python train.py --num_hidden_layers=22 --hidden_size=224 --num_attention_heads=4 --num_key_value_heads=4 --head_dim=64 --intermediate_size=448 --vocab_size=4096 --hidden_act="squared_reglu" --norm="rmsnorm" --norm_place="pre" --norm_eps=1e-05 --positions="rope" --rope_theta=1020.0 --rope_fraction=0.5 --qk_norm=true --attn_scale=0.175 --bias="qkv" --tie_word_embeddings=false --parallel_block=false --extras=["local attention windows", "gated attention", "exclusive self-attention"] --init="trunc" --init_std_qkv=0.0305 --init_std_o=0.0 --init_std_up=0.0305 --init_std_down=0.0 --optimizer="adamw" --learning_rate=0.0026 --lr_mult_o=1.43 --lr_mult_up=1.2 --beta1=0.9 --beta2=0.98 --lr_head=0.00744 --warmup_steps=242 --schedule="wsd" --decay_fraction=0.837 --decay_shape="exp" --final_lr_fraction=0.1 --batch_tokens=65536 --max_seq_len=256 --doc_mask=true --z_loss=1e-05 --train_tokens=412600000 --max_steps=6296 --dataset="wikipedia_en"
Each number is 500 + 50 x the weight over the matrix's rms, rounded and kept within 0 to 999. Layers, rows and columns count from 0. Numbers have three digits each.

# o: layer 10 attention output (transposed), 256x224, rms 0.0768, rows 175-191, columns 112-223
# v: layer 10 attention value, 256x224, rms 0.0583, rows 176-191, columns 112-223
# q: layer 10 attention query, 256x224, rms 0.0648, rows 192-235, columns 112-223
# k: layer 10 attention key, 256x224, rms 0.0624, rows 192-234, columns 112-223
o175:393580422538511425465459565500556516503470487529494480508569422455502554511483505458480445423487624480433534414526432471473590494521523445428407481534501480516449455621544389557511467459521471403417557531540572468474518468397528535459434462423551460497556428543474525514582476515475554494495489510513524549509519443546468483469487501503
v176:478443518434475521537542494571523514543401473493485531514543515572433450490509515416486466492502486481451558524496441579557439497585438498456491424463489471416503443482510538488516479462480573492410441529535479518595479489458520449513504494519499470381448509448513498520476485548446425449468489461473495579526545571474434547513527465453
o176:544494534564403444460448496613573492493540545470462525558573421602466530510510573476438575448516583582431577473544438594503595446422522491490453425531543524526446432346531527527472402530457498413475597601486548500455611442429629558470447503449578463464561547513478461402485448516549529448527555429519470442604496481442506494546472469500
v177:604548519447529550508471459507410502532486548433563443504447504484605482549472547555508512561513535534420595476467482505523510537476554511535548520472468574484415582604465440442509418489523374479555480511456568535439522477515552592528480506439514429504512504500552447457399625516496540475494524453467467445511492551516553516439563500490
o177:547558541534483591486516498512433524611495482499578452409435591569486436509547506462550542525487435591474446567418516469597407508522513501506532450515478507468541584509535556531544488499448452493507443510516429547633496396578411541511581517532482450602515506412554476525478502434522475555469509459443512517471442493493521512482492480488
v178:467517406531464464515554581477481542486488564478567473485469581563492495498457557606639443435470624566560569563520584550481453498506594435470553474448528476474495433447399447546533357508492573572486435465413586502585501476424489457446546420354421528411534515523538486492513495500457569602448484434492480469440484514468388476532515520566
o178:533466517446431420466565510481561440487452543559492460449527453591512465508473548533515453394417416565598475574486563521553469491497570552511594478395508520499456528512489495592500445570515520461499523465509546486534532546360472420516550543372495469602440592370481441484439519383484560534448475488496584632513506539577476567489487495422
v179:513515517552559481512418422609535571517460516444540534467665512429513522539526528521516534551463576512379428423555541565551423374625495582584564485542517510427514430505501480429426498504504504474432506496492474516457521593535376609617398492544513529633528479549507540432563487596489449428647503427501565508523429473518475544510546445569
o179:527512491514542521524464472531559583481562507535426559452533557379485508506430474524544523558507449528439450487558536505560490437502464439456512405498516500473566564543458402498534601613557554432525541450464495523525474516542573538444550516547547518518489523546513607490500515624479497499536608483531540414513455490537505475501464325480
v180:474521515518470470427519532480719547513537431503510487539565449454438543500490515516517524443487534507572489429469451555567509486538369445525483570529480483411567474497608470486555532505429478550514438529444499600602381514444439629559403510508431572492452407514413564491499479465477449604434406416461497530484439431563478520449427515549
o180:540468519519496502462473486518600513410560517526474496508528456517543498527418482534549476449535521505499475477568476501464532502452519494465513520430531503484426436404498503527484480528544513496538537453560535492493479502434546524456515489447457519521518497497455514406537436541499514481463446516498440486568569503445506487549416461463
v181:468557496532463490554466517481362553495504473489508483449495449478494557414455475475425544566534565558494547503574464517502531405495551482532385569534461588491588490624441523487346433487491581483455520460506479465560501442454468516577489488438540504526489592542462433499467632493519501417548526406492480588417487481458538552522506468454
o181:535532574420564495402445514498440429578519445441425491498493592580397554526507564444519563512501475672462558483516497531600554408407439452487505382595443466436478527423444618608500529506433475536492398539455431539518467457508500510519495621475490501396539503566436427523467613469500480473494437500471543448410515489532491514664430469559
v182:470470434533440432458531490475316450628528472420464510434464450475583429511497450438417511600533494438446458594407453596552564555440476505502429590483459567545560562632506520438374538503513408490455547533460453539460440480508524462520535474506548527531419430391541476433439511388425494520464498547466557437490477557477458507427553585538
o182:520601512540522496556510525497430484592493405478527451476483485545431495496578473469494517548442496480531499504454445482547465465534459497493516534559460448559526484601488580464470475495490479525500425483485456504511452465539447543499525466415513492530522465544519489560544505483529492473536512472444577495477470491443489529501490530449
v183:504507524511493491468456501487354517580476452480556508543549486422526489530499524507388523602445472500448456533516540511512479538487547547528516439540566556567440531580466461485429489469595534467472553500488477533411568518501497451536446471566542450566533494481509480463449522545444459457514532500545471364552520495490453496510534499452
o183:498603475506520532575467505509488512593495469555540519496456582441379524507560548473463531564464484471515470501503500490560432464549479473517565449611471482532619591594448504523511546523477478490514481498492432534536484472554418498513517547553537471454580504547502482569482563483486487494549597491457571397485398498535491496472502500492
v184:536472523546513449439539508497395470551489548480481517449568588501551488581470438488465590547473474532421510500474460543480470418451508526485548514485525536571435561503503454434420559508442456485451527544545433526454530539432465437521563588465547494466477508497519436484465532501495442479549561465503486361449550549481482457474559477553
o184:512489494520546559629473492539416479556479496522455480442469594469491417513554483512420557542490472506496536533428474530516479488589455523557498468500475443586506537668437517431475510517537460463472443458498426583489388484432450514535552511478508459511493413507509540567486484498485511493564506441473550461431454505532493518412619546523
v185:486414549564536531523568452530480404525517477521585510580475454512555490566501471469451454467537390434396451507457545527468494558548475514460446535370467552558443497563555587440440538516578529428545548547512506510594497455420489483486498568486494375586452524472515555476452413535538479494479473472519501479567581551492527427415464551504
o185:434490442518419536623515499492392507503435440548527509471483492510550547418513444510421550492562505417478454517471490501528420623481506481566519572556491553464522545523465512456534483459532537492371528542452505481548423488533482440497487510595527513485437505452495478522507435506532499499555570479543452472562477491533502396417575614543
v186:602554510443477544485508564424529506552602551360523537474477530562580486520470567562406485571420574587539495603516492542525518394414438467489539609504561538425478455479436490439526435517530613581557289528420569463435479450439482586452526359439377442564451502449533461499482634501410414529530503509479568495417491548506401524426546504408
o186:545529506522526569477494525514550469549595464526491431511542419491466503559510547473422518458503588587514463515528468483590452487458486553458544554441434505474451436462465581499451479529487508453530416505525510512501456460471462467478572502359510463577537544407500434495484491506501478439488479513484543508469494504461502547511464523462
v187:429483512473443547546490595512365429555478444518508476449501408545474508427456542484517437605456489446571528535490544416491540509482480453436489500445564617455495572517503537515478469510519497572529462545469423555458420448499559458499516505566456464498434521431511529514421527517486509543467499427497545513464490504500452492580493519514
o187:486563521523488505542465558527465471607518473474600487551510508578388517488563575469446466561430553468549568489487501506558466461452462481505476569552448508446542539567554571543461494545443466490551426539447414515526504515494391546569465510527509476486543494523502445533504496494574469469448490403475604554395460451410554529521471515494
v188:491580499464505482448500410496475525438545504499427566621437526510524426544425489555492410499464560460575529478479483492496548543511541513533550497459475547516441525495542445494478535570443532475545528513441435569427496414484592484424507552486441456559484474403509529485450508556526517501499491439532559351508516488488568544509624477477
o188:527509481636453537483524572447454494553463491490566520548402426588492520467522423485441465497480509480469484490546541519541488483432586560557584509525459545455515548494519516577407513534505551508378506528492499512605521445508486463534496566622448477469540540433427507447505517492553546554454505479448450514462470482468489494508487465527
v189:531422481495469484521433531530325471496488481504547525425584501499496549450532539541379513609538467546520491625519483517501594488462505574515490467610521556505493504602445455435485458505484478430417560502504482434420572454478554479519531479580437492529482504486487425456440549507476467496527566499567441392480529513499510523519574489529
o189:535586547498580456539427499497486535599542486433538489513490557505450504499584523476393527502470477581522563505442435493499513476505451485461503463585445499480575524597502529500473452490453445540448395569411457533534460435494430553522491500459521518497560429598545505558492550439525489464541530470441588417454481487469537519459528476500
v190:529561439451476508549564486506409518620446455479539496482408450455504520604589474470450541544566423468426510500462551531513463435505516515460431523367484532562524543587522506532496429466452426439529567516553553544598559484407426476475502645507464478515538493535508440513438564423596544461523513575486549449563571519451522471493525526519
o190:489525457476494585557491479511341492559483454549533416441447578521455467558618443509590541580467471478551521532442445476543440497606527473537447511504487454514529534556517525436520544487485439496527539474471446492558414470474381529426489504466468496507553503567501495531558444548527472502528539511449553407476495532528489507496570545534
v191:419585482511517517510534594542549534530412367497527477499461539440523497434539526460451567523535445497458530472524424499613520448529511514488469439521474473522557529482387492486523543458563544499559452456476584492589526460470450510564467478455489461421519483561435478556542479459470499485423517547493521533560500509465522520534460537442
o191:487571538456518543418466483511539422465503473531424446525561514523497462539574563473562521415511469570435514511501452556496557519406512477493471505492568507547498522356440578495565530471453490526567490408554512519449558518513537453547459505433456407456514551473478440429465457542448509496487505587485430415554519496444548519580536513494
q192:476571513504498596445402458514453454493554442402544516470545542503542465473524537456528526487472503459496496535518485500491527498478542442479494516488569470526529456501496537512506537472442502433520570521441519565583466509481479496455525485428489512469568533425503501492489471457523489503478490549524487475571483492449468542562492430469
k192:537519513486488446499479432427567523514534528491458438517523478482611539562486529527529514460477535582499509474512483512529579528472488563503459503496515532490543503551507435520501428437512521548486425522471568483560477484558563470510525539566488499460504530555497548477526518529517468468486474528482539420433514530425426487434572479520
q193:444574502532542471550494585500503478493435602527465537478503467482578437496565637455499438456453443429539479567447488503429439476518538499531588522503494506518459513583449493432479478416406605520421550518485566467518496468499542481454495400510532443525486480529522477487556508403434439602452503538543433553573527463472545521451514373462
k193:571499534448475513502577467463376457440479556438463509526542408475410515464488493456523450534467453494423481517556514513480421468548458579470556459589510459457389514505494541568433495539484440516515531478537437546506494506477524481498466492509422578533518417464499456506479532516522522491453519514469503500573514419459415514495471521471
q194:458587524557584509490562510410508504521431526584461459473429553491555570470408525547507506549513522524459553513535486494533483480504517499416467464548439487457476479555514528470467456457551464493444535500519510503500545448487514476526571478550493526543504546444524485425524529512533533553457442480469456566468467479465521506507457447446
k194:499481486490532442558565486425398515515483477478571527575485485508542523540466471490500496532447441468464552470448467440427482534523471554552513510466455439564445554539502436535464461484516490523511472542546518457495530583463516517505444514497481468474489434449560447474544497494511530514482471578548494486543601462481488508452468485494
q195:460540534523523469490571518471443488470434506531531480506410456506520486540574533535486465506469445472534429463436463491455461457452503515566601441535451531494472491557461487446464510527553556492534514477547473447499538429503527488486481491484490441490457509440537457470507434466534581532459448546492504534547460529460522450486450511524
k195:587538478517437495495485543515476452512560461489603425487536579419523451401406450507487408626522462443458471491389466489631421541567422419554535509492514435587542557603554508544554562493517506515526519549546562472525544565477497536540459509609485491573475528513495402448465533564458476597571437493420470511389465512472514460466455488581
q196:491538461511432427423503558378442513517527542473437458543545455473470523513538563578498576527461517545501525471563423409525458518482494524512497503516545468478563508579522484481495503442542492499444475484486519534474506467477467453412570561542527554469496535434502473504516507503512554483580502444488496524617468482485477504539521479425
k196:539494504498517443500473434542567501454510449585510497497400523529611531537409425502476504557503536450442476424507553525485472530565447527478516542523426538462492495528495458528502501445514459477482480529591538509469499545570528533454554447584487435505491487528525428507506545436459481533485455466449497456467473496522531478465485548544
q197:510493500530504426484500491468531501543470495488396473519507519501445466568515425555470517492454498507539467479460458525488501466445455527537520471476536500459538437503553459531508481519529462436494532513540500516432495563450528501567487500520460546525492511509534546538539438527554622513496472483504425537516509510484413511519442522570
k197:469492450533545494491510565536501491506529508481520478492478475492485485515512498517481487537528452481527397516553519520542531481509512548479501526505454478514484434474530523456478440453517524553469488536446499424514487368457502524409519508441506523521521420508494542478464527430501472527479519519430531447484502610502501501474512497441
q198:493546466544509497504474456514537555493481473545440513505586476471525633484542506505520495539513460434570512433515499420555465434519471423591485497493488399438420501524461453476442468560552475558464426521486492579417573581551466454526515526472565585498495571451534599402515560488543549493535448465366500420487464485537497455432548521540
k198:515478468537429498436557411557519490432533455481513525450496528490574486471485437501579521515546504463533483468467537549555444468541435540478492494443441459560530548601556467533486473447483555523456442533556496494523533495557459529502499571539458536475530428546550468459452525546530489517470441504442515478433496536419485452502463553516
q199:536465483507485585543523525529517554412429541462586499477513503480476574552537434514421516521517525425548480579464546508548583434500539478595481533553510429473534494468554461510538482521535464501484510508522479488539474546415498496504388587462513573552514529527497559540513518557496465475505611547476535484437516488515454545538478544520
k199:411490559490475508486431488509537537525519475502381437483564398588427481459587517523613487340497476565515488486540486528484487548493556530446427489512623528378507418451452558508481469513501551465503541431497547469558436423487520446549557498488534539455575492491530680604544448591571596518461526551634533512627463552494547546453626447462
q200:559429473489498522487466479474579464470514439514566453535524506478514484615513469508487474472510540464562433496530521548477511534468514507535406594433483419477487518393550506500568550506418456523566473470510563515578418497470461452514386487481501518525532511614505494571498440468452548427618525516472561517471437413518498505478415567431
k200:412494513467455540519555483504489502470491526455417536479560511534457429444570520537499517417501527462530599549483459430388574481444503507482486475543566539449440486493501521513531508509493464510481515482469467461526467525504485516592512539514461556478489567416466567509534456504524437445465530579546508592560447509544509564443560516488
q201:493460506513402482502544544483514541558540532534440535477505538519506539480554522533502515425484529497549566500517482452492543460473521452538489524549484557616546569458522481552568513504513481562466476537463544485458443537510496503524465427482449514454490498490479494433503518444549492443536538569564455499555503545523527470468543534520
k201:552527460536453523529526521509540508527491497561552445551464461512446478486476490465471440493540502563514600409481572543514458450551499459457460566537484493512534516418496496510496496492565550484553425520494523491483436564417497458511537402446438489458472508509556469526436457467474514530491490551477524422477436462437511474522503431530
q202:389518485409487511554494496436457448520517478460533484493455497419505444545552503489456536509433578524520386570502412451448562482418451543431445607461502474560539524523415542525495473455528452583527469473486472532542513469581491436537468535427400471554513445490517484530523471439532495424497461536478549534544479462567514430500515579525
k202:559556505537502433502567513573450507515482510540506482523546451543505577540493475457448429528441464530548558402477495513504511534553434505516541573449470483465447498446486511500504499490532485509544454516514531482544478554521431462489519416492509547481526550566552422493494469443523568477563481473378524463469524457491458455530434488492
q203:448552500538460556501472413480402563586428450504560561440586500510504585466505485473455514505515453506410485541467489413477589558530491440467537462556469529446546508506498489416492500519515498536480483514421465483487539480521396493470473380563481577469445507528551531402472565434517453579472371473469441472521544605471474475468535510559
k203:518489498530551498469554549529533533478523513570527450530490496451521488563449495462460468534489506553519463458575578566461476516502497560528542496448441500558504549519504463470512537503527473497490473573486490514479508478577480488463501445498523509494514458516447478481478590456500569558550518470445469492412523464487457449442480508526
q204:543527466462487501442550416493544498491550500490528551557450579528461530541486522502467481476475551506492422531518524544470568510392496502409469532444518557501555556491498495582536508516505464538586480545476493510550497461471431518516528508446508466478508479468492432580486560450551509462502488509569430508528464504522520451449558492581
k204:560464541518547433549507533490507414514413443527468550476530483506490442551488472563480542575473499496451537501481510498539499412500414567543472514484476535501524492550440448568510595494500523488519469439453508481468496543555565480460520476512517497484501528484478415505414478502439538522535526546414567556484505465472489517551433424505
q205:434421488612537553547517521504430573585473517470568466511501527525532532444424491502449514494522420587378500499444524528457450472533506430606464491505529569519420518560482457402554517545522547486474494499501449416464504534420407509459448469535619495536413526487484451388421593519451481598493548422513511428470617542507507440437555558474
k205:549461503496534557458509492457553484419480427472572509511440529476513501487483523517554493567544594554526471494526592562393458564511483591435444500475477563547489544501502465547547543495508459539585520577558435495459586378515509517554499493466473493436541375466445472521545535464518575545484450489575470514449427433480506499449500539586
q206:582518555550534420460420512466529478511475411502560495645482509540564493447483533519476455622486503529457482399565554567547355566497510587626545476438522512609477557420497455501578513519438599428474539543563540470396580512457491411476511537482620434447559478525502418455482524522435577492569575410522545473452485489418536537477505463414
k206:487427494525478576437508468499592497463514457398424475526544434607377488438578583534485521408503504474542615586487482538424617466547552501452378509453527509363460450440429536494487426506506478462495526429536388519568449464424500536613489510408415569562469509425500635530569411529554506318484562522610569526563487499538470537533535516521
q207:400375452438416486576538444460519507478517420563466574522353471514440533540568503484570504411401578455504435501551464549428540402418518597513451566479497514529532527464536533571502527490547466555596664539537509548630522443527495461507402513478473473536515478481519448572528446456591532410458482670515569559582487428558506477435447565491
k207:509537479489499471487458527577435578524552483590555484524561495478615556555474485505436458527542474523574392395552530520561472529440505460562587561525462466492513520531472492512493617594571538536528451505428491400468525552409442447500476362500558503430496515531523436472490579519514512574650438464422538418418526536440498438474509408449
q208:538568552488557425445395419515562442520456507487495470537529447528495493539450587547501447563546592513539523449579542515508426527445555549505483496487568449531470581440467546496509462548501573458460428434509548543424492466488551440477478518499568445522499521529488458472533471479447512462573486422430613523506547486513534568543421494460
k208:446554518457492471596453543528492485451510471495468480470492492585494501578533502554483583393538452512532547555461405428529554472526513494519446464530548481435506528459472487526492551516523448498511567423540469407502476575487523479492457525500489516502472578452535478489525462513446497464536500507500547509529535540487470484510525487449
q209:549468477542457503509585484509540479474558465479493555561421528497539458453521423454497471517473516520454446527510558623530514552470502563525438503373513538533545557451512487511556548540453475537553527570484533484495513476492462544533459437442480417514529452427483441515458558444441534451503530549526511490581461499517501467439480499528
k209:552481482477498490444424512540417437532448413552591539482564577511576536560438515596478560593545536501468411490484475502560522458478522474531546471526523513590430526542417519472419578521460529543419489515513503510469608432520621488374512542605530515416506543470461406469412607544500469582589432446410513509451473535508505484492492465456
q210:473479493454483386493467483434620533526595498513351482512503424516584541469509482453533429409450478536533510529452421519419560508484460498467449486478495553413594510493557680591500462541453442520478413507457550578491369508424483505478524479563405552396464453415497620612558502366629410453439480565603469597558507482499480502524492469623
k210:528554455378473429572564521456569462499528543563560488529427500497637572500514562491465517478463526421454480471445468447475522425520429524469663550572421469581542478495483440567518472539554500607518459480498513500534497537462452509506441522554465465447497451448453382522466507556509467535530456470437368499531542485435504387584376548515
q211:591530531532538606498462506404334427549440440485532538517578533448462530477434451411494442617513431444422480450423558553525369464556490467544505426477435470559489534530399533400461509575534524524501526569544415540451536513592536513506544533548543476567498495480570553421502577471481546563443484409466562470451552482472489492416567457524
k211:462494478564498519482504515491584564543518463549465467479561459467514523458523580407570472496483534549484495561526474574479597504495367522505489463541490534434471530470517438540528472572514419537474437608451496547426454455490425514415480440540441538473491426476457546482556563438594405537488503394486480522505445565550521481499533537561
q212:532474528525530544465520512507489518392604485507462494479642551499448526475530424490478539614431486440485467522499503452617478458608487487525534420466520519462510534549527448441490450528445467554468516522517468494467510488389520520522470497493457506460461490578441547495429536550471520515501423466568406464459525615490516495513525439537
k212:496418574545439552496548481446543553509527485434470527492529469436379542417514508423554471530513501508536483521516450487530586526433538488460447504524537486473522535516528532530547416473398504423528541540415465540448477447453522529487489492460484502467542482537480599573544514488542539472454611474584510434502414567501451521466519471514
q213:538582474497564513449441456585595526528467509469493502465638546574517486542482442517515541443485583503561560488482484464530513396531451522466501544454519472546570592448398526498428474567530550493411421458511463447525517502607601408415435473418538486566460561572410528475484495513462435435593511473421516548522593499536567504547545563508
k213:502504569540463541406508449539553508447576499585533504452510522542470464499504507536428522484472491486528471553536472493525510482432534517463564584366516482519508562433387540454482570582503520602509573419435533510555490479522562487539450449438535453432461455556527449470475475542479441463518421547544475449500468575426568516445499407512
q214:508466505536532544521525520443550520507527480549443511537539513479491543480517470552501491415500434479452453435387524454499455505545459418473503547467488466495536470529487445470451476477464523533537522478506504520517494547473483492502502506520482564543445486479508549524511459518543525511506411565539446502510541506488457496456571442509
k214:481526563483488520428551509403604537468533545433465445546427401447438512443528521504562487426526490453552442447545584506453464572493539504495482530467514473469519459477526530473511458519552474473573578462454525564527426333477485498511507474521538510502547527525522554593555530481567537485417587531552468423584524483488498529518550509462
q215:507505479569476441529465612490492485517472532471404520548541518585518562564515542622411504470557523576547581538479554476520493563523501505534423558499492451480507484527464559497486565405476556522371423501358509488440415496506524430420623629507510589593420550371524513455502429531502481494571570479380540546531515505491483476504504536451
k215:517579438556464479610458546452521464477489531476435503569496521492574511544551448518472672516545414505606473452469505480481455476539433545421463495496478422452531461506466503452478588547496435493456431457478435522497485514486536468519473533497566507521422473523411551546440493628491389475591480503469487413527604544566465551429550501500
q216:543509558505557493416588503504478529535548450538498421463555441483551488466500433430425593627590567558413494582443489596521430443545490591506460396544422553475430464555517553467449483610468495566505435569535468481540479520431462565588469404462431490459578370534454525460441630512460401523465478513581514415501493552447537559486485421521
k216:496402503493530531430513511519533534497579406549434475431582434506470486554618533407448506557531610529446549520476461611486525415464506545432434471465419588512421461555489607447549551537496427491522461600495447494477417483450474590463524437409347432488583348436517524514498518441590463532475524490507486474561423527511524497494491436583
q217:515494536510519557545576568482474537502581465492424506496654485499406459488539472477561533487498506490448441500470484509540491387601495493512530380474542480448551473575511510474468465547435496474507518465542488487527435513456482528475493462534449578476464550542538536566491524500509466520463431513562448463489489564447497534497530444551
k217:483478603471458554485569510540586533471532470412403495489640468494428444448613539452527470560452530536476509522580504509491532424436518585478504518556533420498447472583497572485538422484472487505533472550517417484492432436492518568463537519355489543501506432491477524573540531457550437467401496511565514384531448585462511543578492376538
q218:471486485545502436485464451515530453498529497466623581458513448530490435437503523466488500491586531494463525554664503521475477567501568578442543449443510583442511509475580537472503520586417513494401484523485504586473527489435525509498589532521499506489545365496447572456466528473457513447478553497522537398524520522529538552537508541524
k218:530478389549484477568409517520481505506596468579546609352579516516513463539533490507421483489519546533407501546553468454498562437595485480385600591535441594518535483514529456412450502603472502444432522574521485563424545575558523526380618564541438483482451392483447497506399523442442464496426440483412406386546533593466513389468461592543
q219:571497579503498412483458452466499500419497575485680555465461589500498455462482534537516419628481526518502471462564531563508433603452474584507567474397554548506459460434561485600599527576515544492446497548525552415566622514524483507557508493607566469511589456591532461440496552492447525525491598417526533456507584487543566505526563458446
k219:584464546501473492454405530500494555465542544568547514480556571509488437524471570492520412485528496550540537447556460465512548577534502488490581434487535619484477416582524454524519476573461508448487480524385569490515523536481504565503507476539456479490547489517564531549569518482486624575438516395473430487518502487506569458466463516526
q220:524575475520504438508509494492518465470558521500564561559446470541515518467521467490535448445551545491506527446512514482407502555497544441426506467500475557457567540468542429587508481455463495438546567437558516514533530502456470465549576531519510521440499506457446464634541533545519433517542450505579389598435397482473495429450460450568
k220:486545574456473455492466503459534454451552460466525488543424466535458540439467493575492470458568527511515585511490445459409482580546615509491500511504446583511527586495479463546539457435528547470582569539608513504453508511516548476561506531475432498448573466474461461491505475518546480480497509543579440596435465422409540443521442494539
q221:460557503379527547570477553494405474536461496541569565408466433468501491543599490452504584529502410440504463518402464458487497441508501497495451557580491511433506405528551645437483541528522468542493554524471583497614438556503522472471559513505440460464558473403497568551483502480546406467519505504510573536550473410475517507539480448495
k221:479521480482602434564506451493462491576505513608465513433556470577500524594543461486467478493436435432587519496435528456490579405491417478537410512554552528500549437448533465544511501503563452419497458508603594478489549648463490509453555548528496388545510447444464493543582469434478406457531493557494563575521539457559464539549527489496
q222:537465551471541487474466605540457485494550517511538492622453529502501520426396434400465511534492504495495566448470472497448424525468490584482541482538553526441510507584472416574551503438469468510537589510601438543422553474532502515572462494558566371473635515466497459447523505455550539530483607445602481575524468467475465580454514495538
k222:509495547446560493423426567488478588520460572503536429455527443503391495415435526529470431481428539532529489512582435439422502584409478517556508461556574549502491520506436441586521558403529404533561476524577522513385516485573419443521630423558383496486628581460491492409569547365557484494554516414568505523454487390440532478443500497631
q223:425541509534582508526546529424523446591614471528462425513507485496519532555431440589404441527429451477600437458390490449440441527516499510559508505520451467487467439429520522478442472521500387601591515523507505538540505560369476485537418480497476548559417515496476461485526570496498515551437507480551529478447519467453408533486489485504
k223:518523484525498485490560576413530457532580535458453475561569440471484494557448530468408501514484494550555441502482482513506427531542576406460486411559417529494587492389598486519442524600453464471558582492576512533533501481368499476519467478537656434449473538446470519471526487555576480531458556520461456488499361450482467549527448563529
q224:446593462518548526454501522536562565521481394517377440514522451517466482499545539559539505472529523545473513465413432553495431470432429533453441506552485464545530406418453521504505508487390544370529571484573522452588432476630486561487553495546589538469473498526622553549559490513455511596513437554389483448595439503480529496538501547493
k224:492613435473586544543532604523501499494514479491510484503392509427512503478540570488570483540459403451519566534469494445543497444469522397450545566530555453507518461524473443457501525449503495499541459524528461427512506575534496574588507557482561605565452491446581522612478443544473532494501510581470426429564481491545492574551509439496
q225:499559456534485387438409330506601434463537621442510506510536466511621490479546569575501394416412487496537493509615528497480535476518528425444505503385466529536428505383516518530518435525477548436453413522466491479505485547377479433451499512440456453545422428522496537546422442522483525478492429447494477551486483497529423436534497527562
k225:440525477503443476476469475444538415495502589487583451474499570416548551479545523553531516478490525471483446481511486493495441552544601556519555527359439516486493532493513550457474455604517572498461540512389515602516473464406561491518495460422538487452443503476456510506397493463452531465500479517457482519438534576526479471549433522419
q226:549575557519468462490447523455486566482457539503606546528496487432559535514471478441519556470491433471543566379554496482488493473539495541467581558517493492563548591604519417600528453484555432482607419528577432514456522519441556502548518474539548425456582466526482437481550533447527446454407542471553497524480599491547523504480503580520
k226:389555497504520523521446605503476551443564486558544596472457469438572482559463431455455481456543508429419573455440423453494535510540428467542552479551467506542505585564571412481390500482559454537572544534570527408421423607448454494452535443584433408506506433538627411444471618425548490612539434503483505515501510457385444446458521553516
q227:410442505538550428511494494492466490445458462500536516547425530520463503499436584584463459494469472586531429528452489503521564496372502467491496511527582467433458449456531554456519534323541455623453519479293564483598539445584386476479409534517458544517362473553557430547503381535505572496511485550434490572495526438464487471509508469398
k227:515483594501479406564470495395520372518534470420575394580442453595440595527452527513487518468519446520464371536480495407442497583492599532488490489429595476422491582388446572506574548491505561493446429378425466505515477526453354431566386573528554475546461535541467555504576428529455498440535581464434495484518501432513468525467480558438
q228:544423497513445493545447414587391427495502495566565610473407472473489509543455432399393509467605590427497492584581549492471520536467547455437471632522542535495513591486460490482520566451592497553464507470540468460515540417520553511469517483493531476533572445509413358557486445487494498479487527521424577528435508511446497490593433561476
k228:489437468590530516493483423541408512500457533543465543423477480616410562538507432500427478480504538526412514504434492490406514536522520506525471583496511516565502602468488471546504519469569527427467515507598483422431511494572493516428640534485387466569540490465460430454432498428509513547473518534545604567478540473447492478530527607503
q229:486509492523495543561550532477497514475576481563480488567508482519499500485507466469498518486544578459459532471413494503461425514581412555459495511451524478440492506500424506575514511482467446536606564451533524500515432510450491530507435493525471526498513552469477517577543477454526461509514493484562491552486490509475524540495462492520
k229:552518535495508484444523527465480530531436542486423469507508419437422513544500487438544479488462519512623552450506481489388423593441502536499518508559458489511397520415485560661610503484559374557657493494573487558511489358516490512491549470427441465468586582421481518526596504441578488483521614450563539499476444408486524509545471535603
q230:449447451512538532504475501452517518465485532578321436504535520484479577593495507584550493529494583573510480527497487488559520436509472482534495508585535354474536474458454527369524462460555486592513482481470414400331384464556538603506495532439524556510419535541550467553526554582512539426481534539404512437510496521428455478560464529517
k230:417456456421482545492493437487462458501412522433462486505492513465442558483484503436528500527440590607429482541420473505607560491511510449528409440618528378444605576487402489531515472543472555617502501441481453409496482468418577476578444491404588527541452565498521430590551490599487521460544532473456521421485503590466458543484537476523
q231:433471444539501468444469475461507503565426595479465534552509489460550502558472493478450456432432380550664405378437400506505557507556472445421538556489398487487490447454605493430438536447515382527511393489490437501493433555502455414565547509512532418525416490536529538508476470533478499532515487411521530444505540445575442427434520605559
k231:413460556537545524573396483457471489642467448405507516512528537456592551598403448464465490457501452430503416471439428485471527683492560372526425396457428514568516443484640514521451519496544472544468521501437460469605424577412471472464497554634612518518515403466542488453411509482506549615619438525485527438468535483513465512430405519506
q232:572584542492476448512477513505541519491487488483574453523424490547512448512514531467443494517514547529511568502532518532499471504464520577552518568458536512549489536481462481584538523524508540473487499516532519489516538513499534484514457538447494470521545441520479407461515534510431524429494617451442572485545513461508538548510483505463
k232:579598509510548487541533572508407481459620478544576475438428557534519478527482495526328514550438500549454574530419418528514519449479422466525611565523494548519475589518425420410493595522502477569506445557549624432536556632489423471576438436486405490495446419499527359434437508458455487560524486506422401539471455496471503468464501521544
q233:484513523518539584409517486494506496511590418547443566472457529422442506446405469513476508570486499468473465513411441473553441528488488466565527418536449515494560412461504459406468509574404449447573571552566480560515522470495497518534453515440523454503520481401527501421488600496512527511521437457547475463499452527486471533490520423553
k233:480527552514484514414504527451519568566599403545447520483528587533423483356501476547504516540446601621547436587526477527535540484497541465445460433437508573477602428382532550523500546541458528401525603585452519540608586458489497414504557554547568573489521505482492569459518523538435447487464500493474533515540402559486548576422495423452
q234:479449490516515554337455407561566504476552571528597504493506547489577521393444579402533527520436515501532502567619474428490478523479454526484506417427539558447402503489469475568472453572434446453484471585531505455493561541535462484472431473475446501488543526549473507428367493567498514546423518416547436455509493534615511524439536502543
k234:520484455537452531399494505487547581525495519524558435502546601490479487392511553508485449498552566540528470560616484456466497566537591553540504493352466584528474456499431589471466540425439500449452519575393548564556594408582571540532514490484423504449505569505497489430493473435492552548459469515502490459449488488516537466487455524517
q235:443487538532560473509461543480445479578442351467459501514524441474482544476505468493479489495466453427521503476507458445513453556484456555496464488545489544451527453581509496537513483435490358539599601508477473689386496515536421480553581574480455475518487482461567465440479524422551511527448465414519438572499365493491463487364487484511